From a checkpoint of a small transformer trained on Wikipedia.
Size: 15 layers, width 256, MLP 1024 GELU, vocabulary 8192, 16M parameters.
Architecture: LayerNorm before each block, rotary positions, biases on query, key and value, untied embeddings, attention and MLP in parallel.
Training: a variant of Muon for these matrices, 641M tokens.
Each number is 500 + 25 x the weight over its row's rms, rounded and kept within 0 to 999. Layers, rows and columns count from 0. Numbers have three digits each. The size before them is the row's rms in percent of the matrix's.

# layer 8 attention query, 256x256, rms 0.0361, rows 0-106, columns 64-127
058:473531441495458546518483505461485500491449491528495509458491494506497463491466486455515479485530493493513489505509522519557492509443521533488457477455510499465510526514516489483497528505484471
051:497479564468520484499550551475515486468493485523460516526485543489533523495516483528484489515512517542459466515537505478494514520534445491499498519500460495521513429437493504497527450494469503
059:476491467554455526504423500533510471505518479473533522512505464517486504476533509507518459503503502455508491496487488504505497514478509519515486497505482498474470575549501487501465537530526521
058:483496500531460510485434508548492500510525476467533497497491468511481478457546464505503457509477495469477498493484477482493521460512482493510496496508494456506469552533508504521482506537529509
056:470505506511522474460532488534478484528494505435479495491487527525491530461519491528548468521478493546447517511495524441529523523458504489467489476487465483486547502478516526518509450512550502
061:551502459481533490546515501465526507484459510514513513502543544498530518499489537467531526485520492541520522509507524512510454512529527494481481516476507550546531481495489487501458466493464463
058:445491546518475454474464489512459502537516486493512502531491490496458475494509461520487485509492491498457498485471489513525560467484471515486534487459484440449492531465511525488534495489498514
064:526481471486514526521520529450522545494491503526493500479513517510534504504511560472491512510512496484522506538535492486457471525519545497496456521500529542562495505546455476557475519489487479
047:498499560506530468493513511500502518510520533497501515495484476498553487503488461489464487466510537497498499486460452499491548517521485479521531484507502469494474509491495535493510486435486508
067:480494500494503500510487469491515494513510505485509452518485494467457487483496548512506461538472497462482504488510506470481519520485443517549556489486453464501488507484553504453517442531504523
066:499510471468501492510437528529488537500483510488514513519505531476482476479511511487491492479500517487503529517508486471534510521518518571522461495490514519520508491513502496515522530520516501
081:519486491512498509470529530487549507472528523559501518465479549484538567448516506503506507488492478554541507473521495470487495508512533515526461511550518489533510511551450454554532477516507523
094:485512520491517477542535496515480493536487489495453501495495520471487461562448475498500509513535501491502557477516496477492470514479513503521477508538477512531504498503480498515509452473514504
101:499467478484508477508465518506499492466475482470507465464504557501499523497483506497468430506485490486517473533501508454522442546481506471515491500493482497520524527470533482537474469529497508
092:504503512489471499541496473533504517533526531514494498514492510505515534462462544483486471517526485459497509509527544499488495509530516515517487518517475528513538481470522480508469490514487479
093:504477472480505523516455527450503496511470490510500500510511481471531535453523490468513502494542509497453550506456511531486476485447516530496517491522518546497464532485494529504480461536497510
045:490457475451451497513529484511471491519466494500524534488518549478479518464517482488475493484491504519508504543517551474480476492504459482494484487500483507506533468440528531499555461520467480
057:498509537498524503482495544541519505492531452516489511496511461464506500507505483539479510511455475477468490539461500480457537506551467459545499519560482513493458493510469489529495465522495482
055:495508459493468504524442481471495483492461500496529497502509534492511489492504507473514540492508510482516518456485526541521463500465498534488518509456528527481505540486495500482474535506485482
062:490508473490494513522426491479504486504465490503535519492536491488488486470530486504532520504503493479496530482505510550537468481474521533486526510472505504458492504511512486459472486541503478
068:447482506505481521483406527492475492515497496479535495503501518511468490460529495500490498506483489468460490498458515537516483487497500529498505501500497488489514547507539498472512523522482499
071:508480523513538494504580490502527518478541549518460507504483491485531507526506501477454505492511532513506467527509504448474531522522489483503497504532487484541492495496488507544512457481504517
074:478511497509482496512443483505475474521459452484534506508542547485448511463515476538544512526496478490472529471521535551543488474480516487482518537456508494478502501503529487445493492521495466
059:525498509492522507514566492499525528466551556525457494491504489515542519519488531479469490475515514502531486553503491460465491525535499481499492485539477487535512471456468506547486494500495514
079:463513506499472495480471490505442484535483421502536498515516513527454490495519460552507519530476499522469530466499497535559539487441508496471497556478521485450498501497512494474529524493495470
069:538476495471500501510503537452578473482504525480501547447490512503532519536461505459452507503563505503488461468484498524469485512515523453483493521530519487513455527506486477526460516469478530
093:528504475477521470529534504490531507469489485506464497465514516481521524509533543470516516504515465478547499550505514492523436515550513501491483461505552542566520498521485495522474479488509515
088:527482522486530497503519504511532496505512540545494503511487463509528507507506523496475474477502521527512480507494523444511530521509482559554481509486456471553467498509495437544503481570502459
090:469530510480459505515511489540517493442469498507520508477472531511523482521534500469478465492450503501501504550486516498500440487495546548507466488477487521498470432528488500518502536460523514
086:479502479499488543503490483498513514521488523456510536504493473521489490529481487464515531474430525516489515531499530510473506472463498484500456497509538472514477534486482483526540520495500497
092:515467481518510499551476495517473504483487455491487484498492453516507522508496517491509471498500482531498478485492546507482537551473479497486498505510483511490533521530545443499483532517465506
097:491468486536507495532490539511510514538473509493505483497506477523510485525484481463505499552521501486483520526512475451492467527512515516515489526501535524519465487517513502498438540536523496
096:459478487534504478483536446503485503518521531538523511482506480550515513581448480507486478514500511494534452547484495504483467489478476480485486544484534541528504507503478528513473457518518478
097:477484476518464485478542445480475504524499445512450480521519488537465525494532533532433511489452516485470490519521475469493458540508526490519561499512505499518474544475515504491573461499503490
091:524458501507490487475532468485507452482500522544484477454476542525482512510465472550485499470487478479517479480500469494498529558519510512468481514504523491495493481522510523474485476491445498
106:482531524488481498493522525496510489526468487548490528533481509499485552530479513502489463485474514523509537509493479466495544490507499497527494527528518459504494556463488502470496508508503575
088:516507495496522505471464449503443480506518535509513495524518538458523514475522554485474472472495519498506500492503494482495521513489509471490504484494485492506528574508523529494472491530478502
094:487499515478479514475507518512516515527513519494539484482501468485494521503504509618496513528497536478476514484483506474484487505505504501492409537484505525506545518502508532509473518508496484
094:477492541503488523522491542484496463552534516490501468509515517401515474540495469537522484495503519510498488488512523507520495494483539457485511483482488513487477497484436527518500511498528507
083:501497510479509516530465523508465481436454481517498503514515494523484498481470474476500490520526490515537450527501494499511493541518507498545489513483516495481495486554493479523497546492466447
087:476548454479475525471512547529510483503515490514526512504491515522520553502490505499496508493528529508488516514519498521456533487477484470476495528531527473508513549473515475518488489474482546
090:521518483526499500510484492510496477477499489514500466531499494493497494458493500562484520480518484513525481489452517488452521486474508527487504518505491535530477499498480540514492485531539529
092:517522498471476501523509505517518518497531507506468501477475530509541482445474482505508494476538506526517504509517524465502532523492502536538511525503483437498494487519522514466534470491566546
094:512557483517479496471485499487493517523497525508495456482463520472472487525516486501546432483502533518549492511465488506488500520561500492529479562493441489518471477509502522521531488526503476
096:481503474482508468511484464531490454490514516493502466514510528499519496538529486540477491500506469527482532491492491516534493518463496484533505501526509540453508482486465489489515486507504476
094:504530526471514484515547494523525511477524525501504472499531462508493494482546504445480468514462534458542520484500523454497518468485457475485478520525467521490521498546526507503544497466501442
097:480508499494510469485506484516485499555509509464493468495561497429490528484478500475460523520489508494499473499481478494525485513484502495567473540456506506513504511492522533488501495541508513
096:525452538480469534500514518505471492493490515504517463506500507520526524497516513482486483495556507500510504513502480512511491519502490455519472471490503495470508565539519549461517466535509489
093:493501511487500520565476501511494509452445474488478476515497526509522463479489525511491474573527439512542529548536501464458487494519484480522506489453523475543483484551507527532482451495539542
103:494514550471492471489504518508503521501557545519517536465497485488476538510511477480479464541495494522456475506479497469519475517542491482531503481536511502489469530475479491463497570541516492
096:500470489521549496502501467503525454491516517506465524518505507525478509507539534500515533516496491533510489440517519543524514457501457471470492503493507469484511485485476529532508452528460524
096:502502489492503544490484519494459498497468484532491484492473465502500557481509518470521502496528475492542536506494473513505514464508474494498526501559491524489550491501508489505490525442482514
095:533447509481472489507508509522491522494486528508510470519508448511447506537475507516482491532558492493539518490497532482536513507473507521485546481483537501488495475461493518537480560506502499
089:526549494490526517508521492473530491514492526487497475509539509505516527512502531500524525444503478514461521534507497484448426500509511499448473527514485503539513488534543461498513500523507497
097:491508518493508486459520527485493506522513469518473484498484506508474500511488533503508500480461505454471446508495531480474482467484522529544541514502437539474525512516483476482506444495502470
092:527496471539527521482450561517488519537484531503460495467485492466532457519471530488491546531498487526553472484491419466488483489513533460515496517508504534470488537517505519490550473484507474
093:532511500544488474523487484498539489470501499478492508497477475484484499494494498560494457475492460511492530535486517506522508497504491500499527464493485507484526516526503446514506485524484509
093:544477509505495528473508514496454491505503503491467487467506475518498507539515435462515490518473467510484476504523506514518476525515527471484489497502504532471499497478476511468511473513458518
094:532481521478488572457476495517477479492472495477519530467456529517494474474522480512465510491519504537514469532498508496533492479470521509509492492499493528461524487517523535468536495481474536
091:479508490541486549469481459544525482527491506533495469521490484455485530485510488525495518453500492498461507499475468537493526487514525471519519484503441478526494523513477495485531501521497518
088:476507518548491480497475479520567488463505526501520469509467480446508486483506556495461511514512491479492531504524531422520504486445515505500547487536516487474479504509525503509497489519511480
093:487498553493497482440469468507499480513516514520510515476534503520504473510528467492511522475513482486515511480477495545457536492526537502542517508501532477522496440499510495494538466503513509
092:540512461514447482522527515484440525501515489501474490495525484482463447515542502533504479504507501496511519504494507529511439474499501469539455522516506513493516482497484467493490523484481477
096:522547520548513495491483494544486484459506540470523530511523541489497489488476501512515481511477454496498518493527523493500504547511502500508512489510467461499490509487534517472483482498462532
092:501499502497490479490480485491486472479547503477473585495472527497484497492519535496471497507474465458530469442481516550523493476481527504503526517541477520471498518484464490521508517493533515
097:524537528506492517507493508459490475481504492480483537542472473493495499491536550503516493547476486529538487500468491497498508477540504522495497488505482480527526500518527461498546479468533503
094:543507543485491494493505493508529498527490476523493515529476499481502500461506495530540506476469540477497553523503529519579437461507439479505508526477486465497490451488463456524553536526499481
098:503426517510513459475520537484527484436510452542479492522481476516502500463529555471454491470506521581494479492545522517493495467540500500523486461489485511518489529534492493522479540534483523
096:466501499455472470534483564490515493487479523504502500495512470533489519525453508517521477505525456463502500496519489467519533496538487521488462454530540538523511475462476505505501484489487453
091:475502499512511494479475550516533488507465545488503490491507471570491486517514478504501503486491516492531504518527487494552516542491481506489474477501484517498480530519485469508496504526508477
094:497491541497480496528459511492517479500473485491502508527502475501515476498537468492454476523471528533424460475450479468491456474526470495473509510475471455576534550498504502512487500516521512
097:523461461494500509505498531502473486453481559449534521531481536492500497492480537494453507479522498504448509504432513546474506521484515488503534533500509496528481515554498459505514548503497500
096:529549446521525492502554510525503499535575485485503487436490504540505465511510508438472472493503505463510469437474493498496490478536525539516510483478521522499502498511473459491510522507534495
095:530519501497480535479469523531512516507539490476493501497491478511501486464540476492513502527531465493488547533499521516449550501493496494505455483515517500494513472499537510507511467493517504
093:522496480540495494509478503481463458467542500526518506502500493501529476488476543569473459484521435500510516465500494534505517458474511504511532478516472468490481441461507539490479527522491486
092:489546468522488505494499485531492528528466487482480520515526486482508476483526465477472516511512507519500483540486502504498527503482531462473497566488497505518511452454555512553503476475489499
091:464526483530461484472524451491505486501496446480490458493532523482517498509480500501537501540490481507491485514519514557520521460506503559506494500488466479473532536497493519539463502516482521
098:511527505498505570497514523462501493516501466507516431519509491501517498489492481534527536535491494479478489465491559503505467456525515471498469506473491532515493471471496530501502530508513549
096:488477503478497475529510490554493487461506492475492476518499485489523515480506530508517518564536480528511511499466464501494540514555506474514497488545492504485488464530498546511516529496484511
089:509547441489540507483489456541538515507509483500521517517463499507513487457502547457479499457553527485479499556503510460525470515514488533492523519498542509466526513528516494483498495517544456
094:511475483504441507509458471475523492469502519466512488528474517494519516561495495486509487511525488488526543490527501481473486457480492463511535502485496528501500463530518496492478482481512520
092:518540515459491500486476534501499488550488463530470487496425507526484510533465482520483498524511525495450500518494483511510525506475484476517513482496515510499499559511497540517456533504536514
094:507526499473489528474470498465505547535489472583525513469484500508497474498506484520526560474490470513539494509490500503489518481510471504518523515480510476501481520494523497450492485519503515
095:480487525566470563496450529483517504546500540533455501493486529525528503500495459487502507506461526540495480478481467488480527469498451463502527479510489515509491530500486472554514487517475535
088:475485459455533517499507470503524532511490484522514464501471494522483449516499496500500499502460517507502502496545508518520471508466547526525508525480516498516494458497536491532526523560505486
092:494519502495468489544487488507473514528493510511522478511528487481474513472490506534475508491475519484505514511493513487496522512501478518476537492481476482531490471548458432519503528474529489
093:498482486493499467522559518511495519513514443515512469469468533488490489509521496518497493503465522530508484474495530522499523511498504459481514469515503484466497476461573506487517540492505492
095:485535531471533525479443498463499537482447508520492461539521543504530522510462504503509489495488497507448525470498490489497466510513500524521505495511497491547543558475543499477489467542514494
089:523500499501493491548501498490484483464448490496489491505473495479455466496496496451488446524497535503476524491522513483469512534473490530536482517523499528529470526484487463505507492524493512
088:473490495455493524469490461491483509484507477515532498466495489504495530515473499515472542466451505521527456494511478441550479488479511485553460517449517458496515484547491506481492522508482520
102:494539481498479491510500525558486522503470470497469511527473487480515488541523438485502504503523490497497489504516499476498475507578497546519485530493538494502560532485511533528491483498525485
092:483497523533518509483481497513495503514532530478493472566463583504485504508483488494505511505474506536548529500456530467509493540530497489504488517484492536501473497489476482458506531490500556
100:488493523504523551467497497518506492510475507473493519478502457485536485462533467540489510528490539489532496516505489498522505498493510471520512458449514490541511506516478497495546497474504534
093:538472571524452503501499468515524464497456484451456512505501497521499526545473476473523507502489497460513475477497474550492492512516504455480483526474496538498536534462486546527514495443528509
088:547505499489535481488450517478496512472540498492482522478507568475523559529492531513519479448505523508499518494495549478482460502497514492492498475502477506485495504502526483493501513516574477
096:511464531444509453480494513516516494472522481528477513485529514498479491526452499574454474451508494471501470522459518523489492499508470465506498506491476524496502469446497513524475461504506471
094:469475513493498513572512536536515519471542500470465521480474537511526500520513518499479482493506496484526501513535478485461523562490456486554512464498547524524507475510466496507507484472453478
095:473477494503490461458545482531471500510508510525495513448510481478505493519518463505487517508507489537520504541451527513505481476492544501497479509408520457502520538544514453508465485498469511
094:503529505507488457517491495508467489489534530531503507486491484417501489542496554502532513537467523488523538517517475471520550516543492493501497459496501490466521484552528511504524535488504512
098:447506450517487525482507473500503484523505460463529507506507537530507520522475517526517513510488495498483453529493488508534494481501468499483470485536501536498515511449511483498490560471495542
098:563474460517479500520524517469488483509510496464519499483487481504517458489540514478512491464457473520546497505471519503499497480472492477534523484477471479536513511504510533507463481532492534
096:471483502485489512492488494491492498519494553523504538530519524455459514518484490491509521480520487485553472505500502531478523486529494529507492452477512504500541478535514546495495534496500443
093:495481543500503490487525497456482495502499502501468545511518515494561461506489465484486541496532475494532512480495559527478513483516435478488508555497500521475518492521506521492523505507484500
091:483529532477468513496472468491554521487477493527529482453483443513485492537487494530525503505495509485449468445517495500497528453464498481466487519484466531469486534507500464499497522457535479
098:536475447513503530528505486516557503509502489499507507510514520466437466522550500487505528486489512477506472506540490534502507450520536497477485518458490497501481442499511517477523472449472460
086:482503504545489522486490456507479479486479494491496531474462566500515529461533469493522498511511512465464529495538486514524487507501521541480525508517536481525521486497491493540509500518470543
094:502518524505517491515446503529529500491473476522481467524508506489481503575510499516459531472512494559484491498458460477441462544488533495528518467509502496524469533486521521465416530521504477
# layer 8 attention key, 256x256, rms 0.0362, rows 0-106, columns 64-127
047:516462505461560465506502482519509531472512535488491492521490497503524518506532523529498508518510486507470523512526490457461523515521476523500499533503482497507525469480483477542524496507510540
051:443525486535478529523478495492450517552478480501502480456489506534439495517459482467503511533478491478509490490494512528497524486466517463501538485475509491477452516552538509499452526490500479
053:554499502469523510504553456501503504469467509522504512467501506471530491490465501495498535505516459517484512509523534482555510557479475497509498494498470499553507446479489535527527462480491523
054:500493491492528516518502473460497496486498546491464499496487492465522491525467508499524521462555484497507507549565523494549489541492486526525494527507486505544480453508487505519499473489491527
059:535476483517501555507486491454527502481490496521510478511497496502516480470466539456481512487524488458522478511554488519539460526501491525533499484506478525508475471496489520495499473465482503
049:504529458491510483453509488497504515462526542503480543488509489528470510540504509514484493498505497501528480482477460524458505463521480450497524448529525489494535520474473501496513503494529553
057:485516499493455531528480492538515488517483472490498479495492454495441532506506524502537515516471514501475518504483506490465462515500536520521492561502501533501471492545504489499517537502527467
063:493505460517517497479533470506521493489532521480487496492513523487500542518442465488480498484524482522541464493479494503500461509560470446493519448520519493495547482499517482461519479481486517
059:491513533498549499521509534491538452485458522491489497505476458494461518461506503519509493527486474489530526566534497498503497497480535534496487520475467480475482496524528488457488489525507491
072:458539493526517488531501490530481506537508493544495498525502562478470477484452440518443495465521478499533485465483524510509486499475460506461510535506503497490484488468511523457522509495496484
107:500494481527518511485556497465508502482522518485472499469512548537522532512441492488476503485495467548518481461506477522478457520484497444503501472543509530508526498491470519500488476521467528
085:544527481481486507500493514516498479493552517515486503508531569447506505491475457516475496481481484484523500506490491526503443527530515452448505479495507517460515505532530526492476492453493535
096:510512534501490523515493478467535524553494522534438462555471500487512556533487468494483528514517507549490524516507526504453445492497500493511498548519505507496509506504499490517534492493476526
096:486491518507486490498443456501517487487448461491488522527496498513492479485501526492488451503537482516464478509520478499476473531460474535535499489515478489482515485500526478447474455505556525
093:541526494480529486505508507490461464497519515492470500505512501523475533468504541497514493466512491455479482492514487448459514519511516537485493500524478507497524505494519510509482514520508508
096:490468498453501482501488497440532477517492485473504469509498517468507498497512506514484505557497505465486530471496505482496501502507525504534504485500497467547466508536518516484491534501541513
058:476534497471495549489490522485469504503512486493456502525456537525482464500496508484513500509503485452447496467487514507555543524519514503487495490504486501467524495488499503490520516509477484
057:502482516534528420493506480466494510494489528485539485528514478477489531505530542534489490488518539531571528497510481483456455476477492484476530489481525483466516524502489455487521533489507508
058:484536509502475545540483523542463476524468487512485470487493490511468471502452475449509492496497468505477481519524515518549511538498518507512502534498487494503499457534517507486516505510521468
059:470529526509445515516510500518456493586485457483500476472493518546470506546457498476511491513492503516440488522508470513484531503477532507513477513493488512517475489522483501497523576495495460
079:501522496501466499525529482512499470525473483507508500510478445517482484528484512446543489495498522506487511504541471489518506518475560541522506539502463538491466493527505499517526494493535461
063:515473498480504496488496462475497497474504513512524516512514497488494515488500493534523474507521437535526510496507514486507444496512437510466508503507505514477545470465509501509466484520490512
065:504522464503478485485492539499509510521504488504484525473489489489487517496490520523499487503502557481491463508493458526472536521541522489510485469529499491522500550532471464513526547453520501
053:513511516523463471497521481486493437467471475464516458498481454512550491476511499502546500500472447514519527512533479500524479489453531507488525533494511540462483495473503510477490484513481479
069:549502472512520487495506523502511500496518487467522508475513458502508497504506523513524510547517568483463478486486443494457526522528515506535511483489484466535475528503476522522463537487483491
092:501521499490554509500511515487525498491544511530459465525510570496494519462478504526458499523466526483540509498488500487473530515545477480513512441512508517486524513487529534490494458496463533
074:464527506555493513516489551464508531500527511460452486525468527510479505471512518469479496480444524499518513472497488494462506491509511485518544472491493542496514512491491487515535489510531526
094:528507509483453526493490503473499517506536487522487477474484480491490528497462555499541479492459466526473528465514484509503487532459519532546516525507464474474507514526491506512515494525505504
086:494476480469501485501496506491511468483460482493525467498504538495494504515459503482496524484509552477514506530513514517527486500499496518533480513535497516497481513508539505551485507469524503
097:518520471493536530542490543444536511502522476495482534467499535514494532494519537486485490514461532485502544538533543503476479483475511499483471452498503498502475541445492481512476509511499503
091:454467481470516536516496477525503501500468500478483498502489508518508534470522497506536484504561492515496485509490472523512523489516502513499473551503493458513505477497476477485489541507461494
097:476494443519511527501498526515484501534499533443497463488518430487517563543498521504512481523547520493523502502510476440472467460508495519497525488485537486536509500456512513473483510553498540
095:510516533505518478498528467508458523503538511565497480538491473523487535527505494533471461493522512479540487542501502508526490490526481494467477493485538508502523503510478502487483445504522463
098:442482527495480502525482479500491500532512453493489520534487511491528493545522485519491492491458515495506477499458550472514486538508522496514525524487498523537515517473527502499526495500480532
091:496535509493487531514513461539470489527527532471526510524537531522512517456492477519486507525522494512506494503487498508494554510522501512530455496505506512526510465516511530528483500481504483
105:492539487485518499437486496475489535492536448522459469523495523519454538507531500568475504478473497472501498494507492493514545527495486512509519541534526494458503450452487453517517542490518507
091:525551509516516508475464457508503493479504455486489503510486533512527542467457510529484450465518510536484515521522483504484455496466507488498512516486501484481545551495533526545492511510473498
095:519534505538487504476499455504545521467503521520531511550484473548453500511511529446524480490538473526472492513510446502499479460467495533450476496460506513497544493480550559493471503487475492
097:498498533500522478493468582479509508526488471534537478503516515507524513505469476476489497474518504488484497524498506511514467472483525467539520533477497498510490493545536503461526503495474489
084:531514473474484487523466469500466518489455493498519507506503509508530501487511485496511527521557474485542551478489500496561514520543507513502530477470534488507474494565438520466504486499472500
087:477549459482487503430528498520521478525458499503486501474481522499505514493496502508477502504525518517515508504537518496522527505470516523494458524536529526494545529507516479500494495530529496
091:501515477492532520496473509486468514492520519541538502490507511481492468468477527520513507528540548511526491493503497503522495483479524510480478521494507513515525479484521529507456516499525512
094:521513480498541499511525506509501540480533500492496496514444489472531487475472536473523519420540461498493506492481518516511546459477520465565503465544477473482522465495510467457524484517521539
092:496501482538520490495522497482475479503521533450517469529451555476471465497467484496517487490508566515482516546519503492523488497541509541489498498501489524514479478479507487526538475526502454
092:501523493459487491508520498506484493517487498485499516535524526476502507509500504470435479550466498519497490487491484508510477498462463519537547492474491458500482476499477498499525482538474504
095:542473540446505496482539463526504472508542509493521526508522466510448519501514489511503460479475560479494496507510481485490518486457493456495484474532528532486530484534525498503564501542490475
099:477529484459501500496519521512507537543530488448542543494493488484485508479507484527452584509515559505473510485478459476493513521480496505474489499481483513515519543465529522483491528508501499
099:518471526467455520506495519505468483455502469501468499511523476527538517477471488508501529460539525483533494521501474489538468561534503524507490504517515501514534555490482520484516483519520515
097:495476521447513495494493491498478504458483534504481447511488468493478469486449541538525517512536474499510520513543492501509498529545515482532539489500464488505460514523529514492494472469505551
102:493520530517502445526547520522518524516515496479526487502522514487512541497505473491545509489483490528489477481480481505500493554496466477526511512503568513502509527447505526445506514584494516
095:485503526514536467495522432470526518495513523543440511510495514495493527532504536535478508491502495471525522465510480445494551506537489501509490507490498496513494535506505517549464472499500521
100:505509497472514449458536504491462495470510503535484506521473479524491505497522492461484510502495511534532517506464510503565499522495475474493550503526483487502478470512483475494501539472509505
097:551501466543532483544516516480483521467511505503493504522509473498496491501460493506501483561562489464506498518541460478527474517492507548501505518518519467511512468530466504545452493495516455
090:508521479504522532505528482479496494534539516510478500479526483514465487516491519503479553493479517543499494540531504500491523501513528539445534514520491490498508488557486497493514506528487489
096:464478486469465541475515524472511526530482505495479478486488491527507544501469487496538483480518499493489470498502473498478492510507471485453532484468522546545518481466484511477506482481506476
091:490528496502505479501451510498469481537485527471494488530465468506485503510479471469525491532519524541541513493491449450499490493473536445535494517493515533518508521538485522498548464515543498
093:506527492539505504500445488525470499520524526457462489460496525530502517488505551495496481537527467504472487540518497510491513511526488525468523489528443506520531450472525496499490496532514519
094:550524524503517552464499509534485465485459569505492485518487486513515517528517453472494480498484523508489475517440493512531501485472521508506515506495498517517502484482482498498492491468517503
094:513515528454483513480464481488473486486507528503491536480491539578492507465492459483479506486546465466485499559508517528502490494479495506529487518483506462473456534509534520506523507489500546
089:486518493506537536463504505484500429502492480489501490521521493486480524483524512495488544529480500493399512515522501534468546487512485482510499483493485512528518543457503485515533477523527488
090:532515540499525500523507479525528496489500474528479522524472501474521546473509502485494496471509474476530493468494477491499484488475504485493489509533523494491525496504508474508516527440522524
096:491491535495478495486517524469487482515485512492521488464533504489443506495506514519447557518533525479495519506486497542468516509535453499516491520507488540515465457487511501485561465507472474
093:476489522526462475521517530445463497515483535497500507490484520492486481478489494511510467537478514508556508503532494494520530493479514491467485509459508453505480452493510501472549491497510508
092:452500511521509494490464528518536475544545499530516523481472527499478486492524542474481486499506463472504512494526526530501487477512532533483527504531511454494497527494567520486474509489505473
095:485476530491481450482505504500488471462526476478503564444467521520507539472492530527491489499496521523475512436511529487528520487465513451476455507523488483477485480477485493524544514538486495
096:476527534442481476491491528470521468490534484499471501506464492498492533463509505525571518510461506504545488493528466492481481503519550504541503473506465506503511496478508480496524482493507516
096:540439493499461497510497481485528498545520478509525489550511504508502499457544505473506482467517477496486505504559524475555532499494483468497500506484491455479510480505526490497521532454509467
099:474495506507525464510508552521481509483478504561501490486498530516521510493518559505516474453515491517490453508465467501559531496537495561528488470484500492500458540489465516522452555538493494
095:544526535503514449501483539523480502478483518507504472533521467525494493494498559570485468499480470461504493503506487441500492494487473542452474486554460500512475478478456510512498514489505453
093:502504514533460481488523542506508489501519561493534495478480484531498462503505477487529521474498528481525508530478501525513514531476513534502465489485517521515486536519494487542461521514485482
097:506493522477500491470441464472490513490471468519493479515535549499479519541547493498505522544438488488485499527471506471493492473522504477487506511467451438458473578531522516496503483526507529
097:505475502488528535517480533506520471493512528503532495482524488507504494466509489477454520499533477506460523469505510514458506509498497466564493525514491497494484513527530510519532521540512501
092:507488506483531483481539494520520505484520509446454491520499497539487508485541488449545479513496512477493459457501558513484509497538529453541474477476453499462537514487483486466514479561533483
097:501489494504523504526489497544506465472490497488536521493483523482502507480511488484496472508502519540509531529496510445468508491525507512524453522475469460497499508531536527509498454512478487
095:473477506505523504519482531455474430461505485506494492520517489498495469497457530488468473524475469477517515487521522549514507507500495506470500457507521503467485456509520495517518487457536522
093:494483465479511488498532477534446499498499453482520525529502490528521543477535497543470478488498520545480545538482449523477492469517502502514467512477527520504503455509516529469483487463515457
094:505487453507516506480521471502499459465467475473484530465502498491519536495488464512463539503514480483522469504507476541530450506507528484528489453473514478484514504484505482513476515453512473
096:484496510491509482500506543504504458475522508560488518537479490505490485480530432500507522512476506505452505542497541514460467485532552519532464501459507490493471456511528513473493514473480553
098:526513518486500508554493543512482492513490455473481513532492452484469504531507465499535500539483484505508498510500484486507549493533494497509496491514528487497492506508493480523480493529514533
091:518548482450488505504498518517534499498513509486495526480504491490521525497476575465493516464491501454488479507490498487500488501512496529490479519495525517500505482530481480492520499525515475
093:468479497522494490548449502477530502466466502480502505472488515494534491523487510506518493509555492474506485447525514480525493482490497506455541502457481531512490507550476522529478488499491531
091:501519483468509494442509524498479513474511492481422513492499480481519493508494513453495525479475497493451506519491516525509505500492515486475483516512475517511513495454566564498529469514511495
098:568457534492498494497431500468520546546447493542540468514495494499521511525527478483511500466493504472519491527482498497515532568478476499492518486472503505528505511505556543457471476479475466
097:528484512529502486435454479464485527544519531487478502502477503482493498497507476496536528499466515526512494505479486495543490491520499435516476540509488499498479549484457491539528502500465529
089:487457464510498547547467452511493535514511488480496467477481517457455495561558504506502509525504515492522487500517471510504460478486536528491497535495514545551533472522515538545484492511511517
091:460490487486497499531486509514489434474481505540514492510503464466499499492484515517519521488542464498481526534480473516514558478467495516494507537503508509495467490566478461509513518502491500
094:533505466504496515533487506500433501487497502480474510484511523471492475511535456505506484466498470505490509478474552526464518494529470517517518462491502487489517469510533522488496543538484457
099:527501514474518534486524541463504522510497512469506483521498502526544547532482464476549498511506498544477522498497523493507492502483494530476528508507491514536506511510533520535482486527509559
088:515484516484495502517501471508493498481498474493489518501468529519497506520520512510530476479482555501471570468533480461517471531455464525528532498501472481486502506518479465556518510481445461
092:514500513473469516469467467486494528515534484498491481486526524526525529489486502489487517515506519458493484508523495517526490472483515517535496488470551531493530500514443496448472529504477555
100:513534485469453484532539486543475519510415483543501504500510533479514471506532460459557508507541487476513513514554538480500498523550491513499482485476509522452516502485479546490485535485517500
090:507503535494517504471500591528502525517502547523510509521457498515521457525497472480488517471491524523523506450527496466525564471496511536524506479497499510492536446501439510490489503515464525
098:487458526510526568460517544477520519509485510510479513525475471488511495494519502500484565571482462471505522526487508523482495522493478511524460501451523518525468516523514524529513457545510497
094:529512516511505480470496460525474508474494517492474483496500504495512533513511420512494522514514486487484505475490499527514522531499515493514470536499508558485503556453474556507546548480512468
085:505511468504507505506468501500453523506472503483480492540514537493490517480506491474524484476551477486445480452467472479477467542499501511507531497517532491501548504497537457506509503501508540
094:518447547446529481504477509499519508455488515525545471507491507509450501540456492523455465459513505511488509537472485509489470522509472480480518512515504526524495483473514533480539481479497449
094:492459497487488525553465534503458492485524512486481521495439489546505484529492479543507472487514501495521514512539526463487501490488446461564527448479494492506498505523518502484492470507488512
095:443465502458495491502491520483508497543493499498513522510485505518520486517492523482523517529553501534493486492467514548514509480520515528491500508447518519474514538498466506465514511508524488
092:570534524531483427488516546487485504527489522531487536498493519493507484505503520465503523552484509487479566544503497482503526487544492542473508474508483509484511482545532499506529485487530506
099:476523490514468502487483522443539476509546547517494545481504501542521473448512477544517507509456442523473443467478533508503492487527480512512483492534516519529501517422485511499466547513472513
099:506510497502507506529549483460517503491533531485465485470511514520501511498529526469488557511461494537500500513508540536509500451465538501464530511507497501496521514524533531487534511532492530
096:534505483447493529506482518516505513519523572471439499467482418495510472488458515525497550490520508496513462474518512458530513461458481525514514474464513506485481470518520519480460508482504462
093:488480507497488475450533495501517500540503523507521505495494488515503502475486474509466525481522471492539503470538497524515496510503503468505528531514510486514495499510503506474513482489504476
092:487452474524505471490499542497533525471516471473511522520504512490494493534523549465465503517481516491467517493492495534512465466478483503456462538496508535506514524468463452487456488482519487
093:490435482432491505522513494518476479522500479470525479473509517518463504516517511531512523514524549495527491485509486544491528501518517528522487493494470468469462516532512485484520512493510454
087:495489528464521475499489477481473494488471547494497503482479513485540541500555468461507491510484483484465544493564515515504490513501461523536541530532509475505496508523482501534537489525473510
092:496549528470498512485506492525490513488501511511553499535484499552471523525474497500491570508506468512483525522523482459478461508496531517521510513499559539510475508449522531492452492529472479